Part of a small language model's weights.
Size: 13 layers, width 256, MLP 832 SwiGLU, vocabulary 2048.
Architecture: RMSNorm before each block, rotary positions, no biases in attention or MLP, untied embeddings.
Training: 548M tokens, 2091 steps.
Each number is 128 + 32 x the weight over the matrix's rms, rounded and kept within 0 to 255. Layers, rows and columns count from 0. Numbers have three digits each.

# layer 4 attention output (transposed), 512x256, rms 0.145, rows 307-319, columns 192-255
109143177118127162130163104076135143124094101102136119110176142112115073168162143166101069100160090164151136152116142149143101096065107102144134123105179042142123137099133142118122122149145138
066144141076156123124138174075130139089123137196118093107148209143123183106101117121101109135116149215090131121108108152089148123177098093095094166177168152150152114125139055155148198140125152
064139122114192160165121166099103157128111159142135097135102121125160134113125131156088107108152149179134113149175141061174143153148116105152107123096163177094118065134109129173184136107105084
140141082096076151087099114103122167141144109105098107079236150145121196157093062160135152141126171144097125095055173189160093128137158145084101143136098101144130149116146167100124095141066130
125093125134135158122109098146128203156090145078120160097093174119090127092207140119179132073141099151123156093148139145170125177151114140127076083150088109083136112126063145125155169143151163
191093129118155189164082158083116106160119141131106098081152159133102085126144137115126155076123114103132086137121125169147187089137117172187115149159127103157148155100125138172114151128138073
110167154123121185100088144122151134114093128127067140165145169140075081122134151106177111166162128140158149132121089126147106142178120111151129101126121129109121105140123122155093139172163111
121092113119139114126192108058080122174120165103135102160151115106159114129091135144101140120112143140213149210164123103113142122112162171200140101179114081093164095093162132172136136135140150
095095148144129126161127150159129122128144114150130164100103096106149076105116166111113137121105141180142156129067110109134117100136152156124125089122142152110114143131093142135173135174171065
106107115101136134102080203127141151113116143113086151104145133140119107143091119111170097093103167138133125119145119143131116127156135123089141084128105072129126116132139096140183080181117160
085149099126109133111109176159154149141129098119155137209124150115127086133155099152076129111177141161140077063132105095107164163110146110177066134122135133169065153146137162199128131121140112
130064152095165142168133140123113143133179126146059104116127083153126149102042103130103171084138127130176116133125132171151171101114084096124104174129100087119111138107092121113112109115106118
129182120125116138118131071115073158152136073090111150111122068186146099179139147089062112103138143050133112112074173116147126089133185130100074127103109135092111091127114172138173130117103162
# layer 4 attention value, 512x256, rms 0.164, rows 308-319, columns 192-255
125119127144111096148145166151123110180143179077165120103162148145137177186147111123153211196204185166125059152095175178168077147156095135147142163070091140080099087204184160089116167100105141
135152107195137144046133123131211160168159161124138162115140166137158171111133149106113108159177119115126156160109112164142107115078140129090135133144129082131200064121111131096151159144041133
149182104143187136161127141083106186132090117159133180061152131130119108162095076112151147080148156113168137148153113119129107102093132087147080135136144090136083102171157138111110136135137075
114141096109178128108125084153089097106104198138149128130103105175167119135134113134094142127122113148087070123124032163106148128092134059129137130097109097194139119121132094148139136128142139
124096145117095152106128084106125127118147067136141143102100089202146094054158137127157117105134136127120118114150141110134106153154151150120076093138100088154190136120090142055101126165208154
142162091146113107170120148139105131091156112100105147156099116191180122142075140148144117109199146205169081179111159102155132136085124128154085119107173110143073150102099169152096174175161117
124107138120127124156150204145195182114079151145140157120107135090119125072121120133165114085174062113117170129116160115147125109129102131096097145122152151120141147140167150121214140179083081
121127154131110133128131142142133140106141146166122099084182187099199100125140069123136101142145155164146154156137164109075111057140158139174084166127097122121135106157144166055098151123099113
133122112110104106120109110134122071170107122112130113104111162093149088165176093141138113148180127123127076101073123171136063068179123169115106126137192165125099153113130194141120148122114114
162086125105129121156128127100160096133108134127147074197134114102160151116119099128140167143107146090150139092139153108111108130140126135134157114151108166110132127110148144115095139089101116
143095075167120129075123082091168099087120088120142145092120104137146108116110147144147129125115141142122100175088116123095132151119146168128134110092145115113147139112107151117116127090128130
152106137082111159132144133119177112135075131193097094110119137124134191081078088177127132104073161118106173119157096148104163142188165141168128186147091144151167154122045143171090112141175177
# layer 4 attention query, 512x256, rms 0.165, rows 320-357, columns 192-255
174190145091117136178138139151169131081055149203212134177100169076068131131141108146148153156149156141155124195151131170108138073184123161167240128084111144133097153135116123050094144108142096
119156117163105189150180151163141089075165185139135163150132125154118122198133138162123106109105113173112163105046116118111101134100157104087166204117145171168122066130116131205123128147134133
085071105097165134080082121148100073152132185087124142102147137123158090121092149179132059201084087165132128076080121116161106119092137203155116134115104108097187139205106158191149106145136182
160142119146097103189164144168131168093067149155144128112126152130138079189109073093163156166135158149203065190172157163121155126139111095155151108179084092118118098135093115046095135166159120
082134212135136176157116140121101143093103142153138046090173056197161069104125125198101153157094162074105082172073140160152191143162147169111130147107102144159102112124095087070071079093086184
102149092089110089191085148067119054110164119130136112140139072084166080108210117147120176152124124154152112124137122127156096080116164202151138143082120140128136100132124100125125109133134091
143153099132150123131117118096087096147185109081126126098142121127108136095173130122121121176109093169060176161171144105103078136155138181175144144142200136133099140148110068157121152120209151
134118088159114111125151119082102119138153126120159117091133159068078152189145131123091120096132098111092105114108135077087106101093132098115113149094167125143162164186141070201157132161117110
121077142115211091184103100141121140123171141153144110171173161114049052160109119116142087118157113129117166089147095164124097111089135116134082086152147090153092172107080130137234184199152148
138180130142140119155137102126142151074159128150136080152125135117120117072163154141095131103132137073165068099127121116153166141154118121144145190131066156125140122138078138109168161071086097
179157139144198148117149109052122113157185127169080101093111190134133136131152111149107095162132118138086085139116186116103074113092100116118157182161166089120125178141145078131071117132140152
132155099158177172132100158142098101108082128156172133133138110124154150071121135108191155181187157160126117066106189106140128101128199132101139115070112131097115133143152178128062108063146138
106161121059128116141133100166084116146122159146104118109120106135101118145046116090144136094160097154150119093107108161106089154124090127106178143130136108159134116089120150103113120157137092
148144163142184222137179149101110128071076117161171108088193180124136082135119107131074145160119128130101145146152134121155156134119108113076094114172108113114113135095096139156119115093136148
074096150127130137092079110149133168107096148152077119121103173093154102115090141139139149110066142129090095114144125162093154099164157160131115130132087180059154131088148112096167160141131198
163163087132165157123113118156150093127094168149095120108119097170117144148134116088138129148118111118141144114131066163138083127105147121102166109182129122161096124101121083142165128134106128
183133068125165125158139085082104156170141107093157115179141119125125189095086074176158141087060117159147090155162112132133106110129166183139098117136122172066117107132202105155093115134091111
202080111072109106134090153100136158061111103169180190115127095164117076163180145102167162106086155111162180167167165172117073125139123126131104119164082065144084138117113043112142092119142122
103140188121149032104126131153161160178089157046121118070121109074076097125179133103143112128149151096119134124183115160130087142136078158117136198163159064166090113048096078144061160147105094
164153114118133090147124163214144115152108085147114107178112121159138145133144165105209119088125132142136098150175112106168160165111133174139190158125091118159125096143202198172061140068185110
120183144066189163203116143091109104128031092139106116110122123180138128090158119136109153105104171112155192104153142130150173142194125088093133124116073123117168137163181123112109149126170129
182141187125116170135129136138133101106142192121137025083157091082135181099125143126074121128112071120179104141160069121119105211080122126130173073102090125137092112231107124134116152207079089
156090105099169082088169111161092138147117106173086107129050161113183183128111117145108188184149121121122170135122136158148168135103108131148118092141074141151113152086096077161080182147150074
103112078106146123134132116097094115017098151076188202098072129147075137141150139059143174127132043140140097079109144075098170095166151117135137124140149146193161142128124098157112141072137125
108097117115086096099121094046114126192128196092114139162153152048139161077193160125096087100131133119142128167091150087185070085177060115112097141142194108186147114103097143140122153084128138
112149117078071109168124123075165175204101157147149132182203199093090094148106201133143107155072114112118110129105132115131109146102170161126169108092077128049131146153145155125123136107104121
153178116157150050099190113141149195198196118166166129146115129137160122139117126103050182085104173080177088096099123156123110172098146102092107178174171094141129048149202145102147065121129093
134059101134180128156102106107111165130134103169138108188112066157085145073149133144091108134154138086156135127116136099140116145142115116091088074119169125092117156139150163112130135144128112
122073171146098184028119112104137187070180099147083105159153045160136108070059158180130124112144125105139084161112077162165125211143148147108109092124166151172164095081139150114066081100168154
142105179118132129108172129188092152077177104133068104128146139162182134124138183155112151152090144185091118155064100119114164191139099140132087073149184085093096194159118104181161156154150063
159093107098117144173144137160156098114153090142073159122152139144137109096087142093074142111117112181077095083086108205077130130158117096120156125146107118099145148125191158069169105106103159
107122177137111061136097122154072120101081136113124095124092136133181133187147159089138139129131054174111138088084098130101102151153122134167123134144126172140139158129153146085083115159103080
156107112115115173085145074106166196073155136099133109137127147109080092208144093180088085172136096142120211124171141041090127104100170179138101141070195126068183127121080115187185135135148125
125091119113175109138105191173123110168138169163138132113158092192087143157110120136118119115116184178087160061137156113192038143193083131110097050129088092110172165089108175178189049102029151
035134122140143151126071192097142088191142133151093147185092127146153104126125190084125135148077088084129076107149110133137139165209092057132180162113086077172114146134146096152145119152053118
121127128181148199169126143165114144072126156134106122181097113143140099138123158126101113120057145137109112080098090094140152126140142138157168108121158156109123141104118152121152133117124137
083121099151101113151197125166164119176135096073123146118128095157079097109063065149102107223152077147136131095164163109124110160102211131147136159095142099134161139109146109103084109117122128
186154082163119142127069159100101041174144135104132087093092089103121091206097158119110100138096092145132103092111083057165117122192120149145134142124121164137136123089136101136157083211139140
# layer 4 attention key, 512x256, rms 0.167, rows 320-356, columns 192-255
043114175150147176121112153163104105156086131126098175147163146134141194131096119127122168123127076129090120115118157091202122168135063094122146112128139066139173110141132098141143129185118107
135063153144143113122108112087083151089104157118089140120122140090171090066087118143117105111133100136109128171153143090093165128181184142119076152106118150109134134159131136066113120130134116
179086186124114130088099144108154137121124114192111152124096131145155110103147098075140119166130136053140134213136184158127144104137147175170140182131135142140169134125112135075090130119152184
128127087086143154084124161103126131129109140145147165075103093169051106143121181119138180115174123119129083142129145136136163116125092149153107157133114125133123115127130157086092100123124141
158092139113185115139168112066161117147084133091111130142218114188156124106191138163122122073174085149143113105116108109104108110135147093142093134158069121107128144182056121105141155122190160
157129128161127088148145137156112107055072115079157161122108086094110177116079111102115139096139115172145103173134209150123111140106149111143110125075135077109071150163115106129183110124120122
135111198119080084135124136138143082153137174176088131083125140165152093079133148090132135122113096169142092159108104147148161136189141146157117067112155140123125116072062146088126122185182105
155129125167112126163171113137089063139126095125134135130086153089100090155112132186144154094116180129129165081176117116116157102092130162076124132094105097089103147129090103131132107087107109
105105045135177119097174103072135156150065109140197078075132118078140100067154130109181045166103134107155130151126190078159172088146090116136143173095116136106138080144105057197167164080080133
080201124124065103124109116089145080091129167121159152127198170152131143083085152159135108096132166078136133173140156121103120115163210108134168117093166090136078107122164091119134135099094189
171164125138137087166101146125093122112079076098120115146128141079118160118126132105141094110114131130145175160112148108134184181091145113200112157119086155178183122092121150110142140111081155
177086124205068131127141141163157184081119094177085093164085129134062126100144095091138151132120136163106117102078118124110083101117127083105118083164082132156197081161106154098060098148130137
155113163101099168193189178092143153105146184123165140131137133096144073153100142170103159150168068178185130147125146103087123162137096152139179159086153130107135124156170155128123114100117117
054074112147125205106123071119149122181166115112140127139090158163111147131169108129129121119181117103134135153131100159151181077109081149089132151204115111193138159090098186134102162058084196
088157072144147059167094131100147123091132060220164137119099158153081095093151179094109067090150124100156200132096172125099146108116136156210129147114096128187117121150138113150109154161140129
111119135123134082097111088111132163130144167134137082154134137074145120025147135162133156163080212138108187100154074142182132101090125144022130171095135130094105108185090216089117134071128121
064138121178098160139177138146103163073115145193164128134145130099116159134149120194057125105054203129126092103116124134090148161110105125128130091176088114196089108157124148108157157148105153
142138077057130136138096132114110161117193153172139047157122130133144143159121130114144133114126122152148072185093127118110148149183090143132131141088177106205133118106113070112148168150106098
128135142146141160081153098067129140126147093166143141084061144104173167111164168215146161078211111135157106101199041123049107171171135167130103191162148127128122132084200144143127164123200082
105162159138182131117049125113117195172190111087107099104140130105113176116124109184062150109174130106083108115130122171089092164130159147090098118117181129101143160116067141099178067136086173
131164138108110081145130131111103115156097180086144129097135165116124179114151115096151171075182119090172131104122072133178118136091146079131166152120107126090117101140108109088095118155094150
120069138114165158106130156125130129085133134131084198110150115128095049136123171142186162109113110152155073152125163158164131043166181111059095141135061175069082140125189119104071115101103115
120122110122173114106129104112129113118220126084110059115135091069146132117146097146068112129113054183134107135150150079121139119121195076129079080142102141165177144190125173134070090072126176
204054117102088119125160127128123100068109112128130143183114108092118169115156124099112118127167135117129143129154102111124169167105144205150165066073131107031182169181079136123134099081125112
122125152051164120117159091146134138123153149122162144154132143150130118095141148144106187101149108180154138109133168128108150143150134092153186175140100143086110132138128174179100187170115094
160076144116105159176128136127151095123127133203110127111146185195140143180113116082101153195132152105223120165095094171126121064096086111109146171154113163122153155150076115141129203172086114
164057121092140137129077095088135109211103163160139114102169134189153139122134088139142164141158135086139128214157088105120098165174129185152070135061148158146135103098137208119074129151095169
175152131099117169100154125153191132099148138135142053110159113129154164115084130151186098095069108158109117181136121136132096126164114159149141143116165042124148163142182144120154144137138180
109096157129143133136153033143153092112138136198123188192096112158126158115067201128086140151128097087144114118083144106072061185119076172119131120145131087093152187127205117122177089138100182
140186099079054231161087101156081101186063123063107114086123197124117127083159165124173078188126179121175104082130146090149154092136139138157127115112144134137139104115122146133080081140167114
156094127107159111135128082162052090152117111180223109149124123177122153148063122094117219151201158131118115146149140092192137114098168130147159087127076086154174118133138117159122137198108122
155198103158084096121155132110068152152066134102137158134139090131168172153142098145163129142154196141110099120069090082108162165104088095150140104212138227084169119168167107155130107153168129
169100144153145080071167113162127127127108136140148174142088158093108114125116146116142136116158063160117121086123152176127168214179104125142148085147112162172141110170135124090143141115173154
128129138099142104103180083129139155183150143147127167170173120120187168155120115128165118136101106082129175042141107109117087077127093091081150130153090093178126121122166152123131151092136143
097093136134194157159125086134127147102132156173221096111158196144098170127172099161166140169193099116131095095085119045179093126144159170188112105110088156131113133123120166143165172129078131
112154139119094099123111137083152118200143118167072145120151158121133176077159154134146161106130156174132145090091120080109132141137139096064148147095146093062115102142137174152127105139157131
114136148144123156148100182095082095129176066166089121185124097141128066182193143160096165151171081118121145150162121112097049127129117079090155072097160124165094085154185169155056113095140206